config = dict(
    d_model=256,
    n_kv_head=4,
    vocab_size=8192,
    activation='silu',
    norm='layernorm',
    norm_eps=1e-05,
    tie_embeddings=True,
    init='uniform',
    init_std_qkv=0.0491,
    init_std_o=0.0,
    beta1=0.95,
    schedule='cos',
    batch_tokens=[32768, 65536, 98304],
)
Each number is 128 + 24 x the weight over its row's rms, rounded and kept within 0 to 255. Layers, rows and columns count from 0. The size above them is the row's rms in percent of the matrix's.

# layer 6 attention query, 256x256, rms 0.178, rows 0-19, columns 64-95
size [101 113 110  79 105  98 106 102 108 104  94  96  94  95 103  96 115 100 135  98]
[[125 144  98  79 134  95 164 124 102 130 134 132 136 170 117 171 143 171 121 187 117 145  90  92  98 131 127 191 128 123  95 165]
 [151 130 143 156 149 138 166 158 143  97 112 188 169 112 137 142 151 191 139 165 168 115 143 100 121 134 103 111 130 129 187 135]
 [138 170 162 150  92 148 165 136 137 151 154  92 121 105 106 107 136 117 103 110 124 115 112 136 155 121 141 137 105 102 122  99]
 [122 150 127 154 102 159 135 115 149 149 139 104 128 142  95 131 150 153 119 127 143 163 113 128 120 130 128  99 153 119 146 135]
 [104  86 150 122  90 102  93 178 133 127 153  69 105  92 107 101 137 118 150 147 127 169 144  93 139 129 167 147 159  96 140 154]
 [116 119 156 132  54  93  86 112 130 118 144  98 152 134  98 114  98 165 112 147 142 143 125 114 100 145 108 149 152 144 145 157]
 [148 124 114 146 115 148 113 183 109 109 120 106 121 199 114 135 154  84  70 163 155 129  88 127 101 151 112 155 149 119  95 133]
 [ 90 112 118 125  79 100 169 125 123  97 127 127 152 140 122 112 134 139  90 119  76 160  96 127 135 102 110 137 179 151  91 120]
 [119 127 135 114 116 122 118 110 117 156 148 140 120 168 101  81 120  95 134 101 139 183 149 112 126 138 125 126 134 122  95 139]
 [111 122 125 167 137 186 122 124 117 148 144 129 178 133 132 170 147  99  93 120 157  94 109 153 162 137 170 148 159 141 161 124]
 [143 122 107 135 115 180 116 148 152 103 152 114 144 134 133 114 140 133 123 166 118 102 130 141 129 139 127 130 162 151 122 101]
 [167 144 112 182 160 153 161 176 115 120 146 145 156 147 140 133  74  79 113 135 141 115 120 153 129 134 103  84 125 153 128 149]
 [ 77 114 111 167 211 105 158 106 149 135 141 103 116 105 164 114 119 158 129 122 139 150 129 135 101 138  99 126 105  92  77 146]
 [136 140 172 150 163 180 102 147 134 115 123 133 103 123 113 128 125  96 118 130 155 117 145 101  87 159 105 127 111 127 139 152]
 [117 157 126 130 110 128 107 120 146  81 102 117  80 143 128 140 112  69 124 107 130 115 138 105 159 108 149 147 139 136 150 151]
 [147 148 120 115 129 117 146 116 125  99 140 200 130 149 179 155 124 160  88 131  85 100 135 114 168 135 107 150 110 158 144 127]
 [120 119 146 107 105 148  92 150 131 165 127  98  96 124 131 106 105 160  86 178  87 156  92 111 137  89 168  94 126 144 109 100]
 [113 138 128 115 173 126 116 152  97 131 136 143 179 147 120  84 167 111 159 135 137 113  97 127 140 137 162 119 134 126 127  83]
 [103 144 150 109 191  99 127  85 132 123 165 111  91 107  94  96 109 152 135  93 144 124 132 113 127 146 174 152 113 146 120 138]
 [134  99 148 129 134 163  84 100 108  82 126 108 120 142 150 151 155 111 153 132 107 123 118  90 124 122 163 159 125 168 114 120]]
# layer 6 attention key, 256x256, rms 0.176, rows 0-19, columns 64-95
size [ 96 104  97  83  98  97  96 104 103  97 110  88 102 100  96 103 100 104 106  99]
[[110 117 151 118  97 131 149 126  74 135 125 130 114 141 127 100 138 141 108 136 111 172 126 127 123 142 121 154 155 151 132 129]
 [166 123 125 115 120 139 145 132 163 149 116 133 100  81 117 170 127 107 136 121 155 104 110  77 135 145 100  89 125 126 132  96]
 [158 163 101 119 123 112 147 132 149  80 119 139 112 107 137  91 148 149 116 121 166 124 106 167 108 100 144 130 150  89 101 146]
 [118 121 143 156  88 115 144 137 112 164 153 117 146 141  70 166 154 126 130  75 133 100 114 120 136 128  76  98 123 101 142 154]
 [ 97 129 123 128  94 126 100 128 131 167 154 149  90 112 105  83 157 101 164 149 135 112 128 105 115  98 138 139 152  91 113 191]
 [132 135 152 114 111  98 113 120 107 126 154 144  95 117 138 121 119 145 151 116 137 139 101  98 137 115 111 131 187 134 185 170]
 [137  97 115 135 120 104 161 121 141 135 130 151 102 158 123 158 147  90 109 124 181 127 117 114 103 119 115 121 135 138 101 108]
 [ 91 145 121 135 130  81 144 123 127 143 140  83 145 154 115 121 139 127 131 121 147 154 127 102 152  92 117 143 141 149 125 117]
 [111 127 130  77 132 132 127 144 149 136 114 132 117 120 145  86 143 147 129  75 107 103 143 116 174  94 104 124 137 104 141 126]
 [ 66  92 101 138 145 162 121 106 149 126 107 115 180 147 103 167 146  99 147  74 163 136 108 148 135 130 127 138 134 104 182 146]
 [164  88 126 113 164 177 138 140 133 168 134  86 146 119 138 174 154 140 127 172 128  84 141 130 151 137 120 118 152 129 125 116]
 [161 114 113 109 130 108 129 197 100 141 116 139 146 158  78 126 135 147 121 112 129 142 121 138 158 149 109 110 140 161  92 151]
 [102 135 140 145 129 161 181 151 172 133 128 143 180 126 158 140 133 142 135  88 154 139 153 143 111  91 135 100 140 100  74 118]
 [157 161 157 108 133 130 106 113 116 158 125 116 165 135 119 124 163 109  74 140 130 163 154 127 110 110  99 147 127 131 172 134]
 [145 122 112 154  90 134 129 151  92 120 109 104 132 147 142 111 119  96  85 135 109 122 133 131 122 113 155 122 157 136 111 140]
 [163 122 125 137 136 109 140 132 114  60 146 146  81 136 122 116  89 167 108 118 110 124 155 101 137 122 124 143 140 149 141 150]
 [119 149  99 148 185 146  66 138 101  98 121 152  99 116 106 106 106  96 112 168  88 106 100 166 127 126 130 150 150 174 160 126]
 [148 119 104 148 159 127 140 131 153 138 140 125 167 128 146 120 164 147  99  89 145 170  96 131 152 153 172 130 138 163 132  83]
 [129 151 150 127 188  62 118  68  91 137 148  86 118 105 151 123 116 106 210 114 136 169  95 105 124 171 149 172 133 123 157 115]
 [135 142  84 136 159 152 105 102 120 116 128 135 117 165 145 113 188 128  92 135 125 115 149 134 121 112 149 180 165 162 125 125]]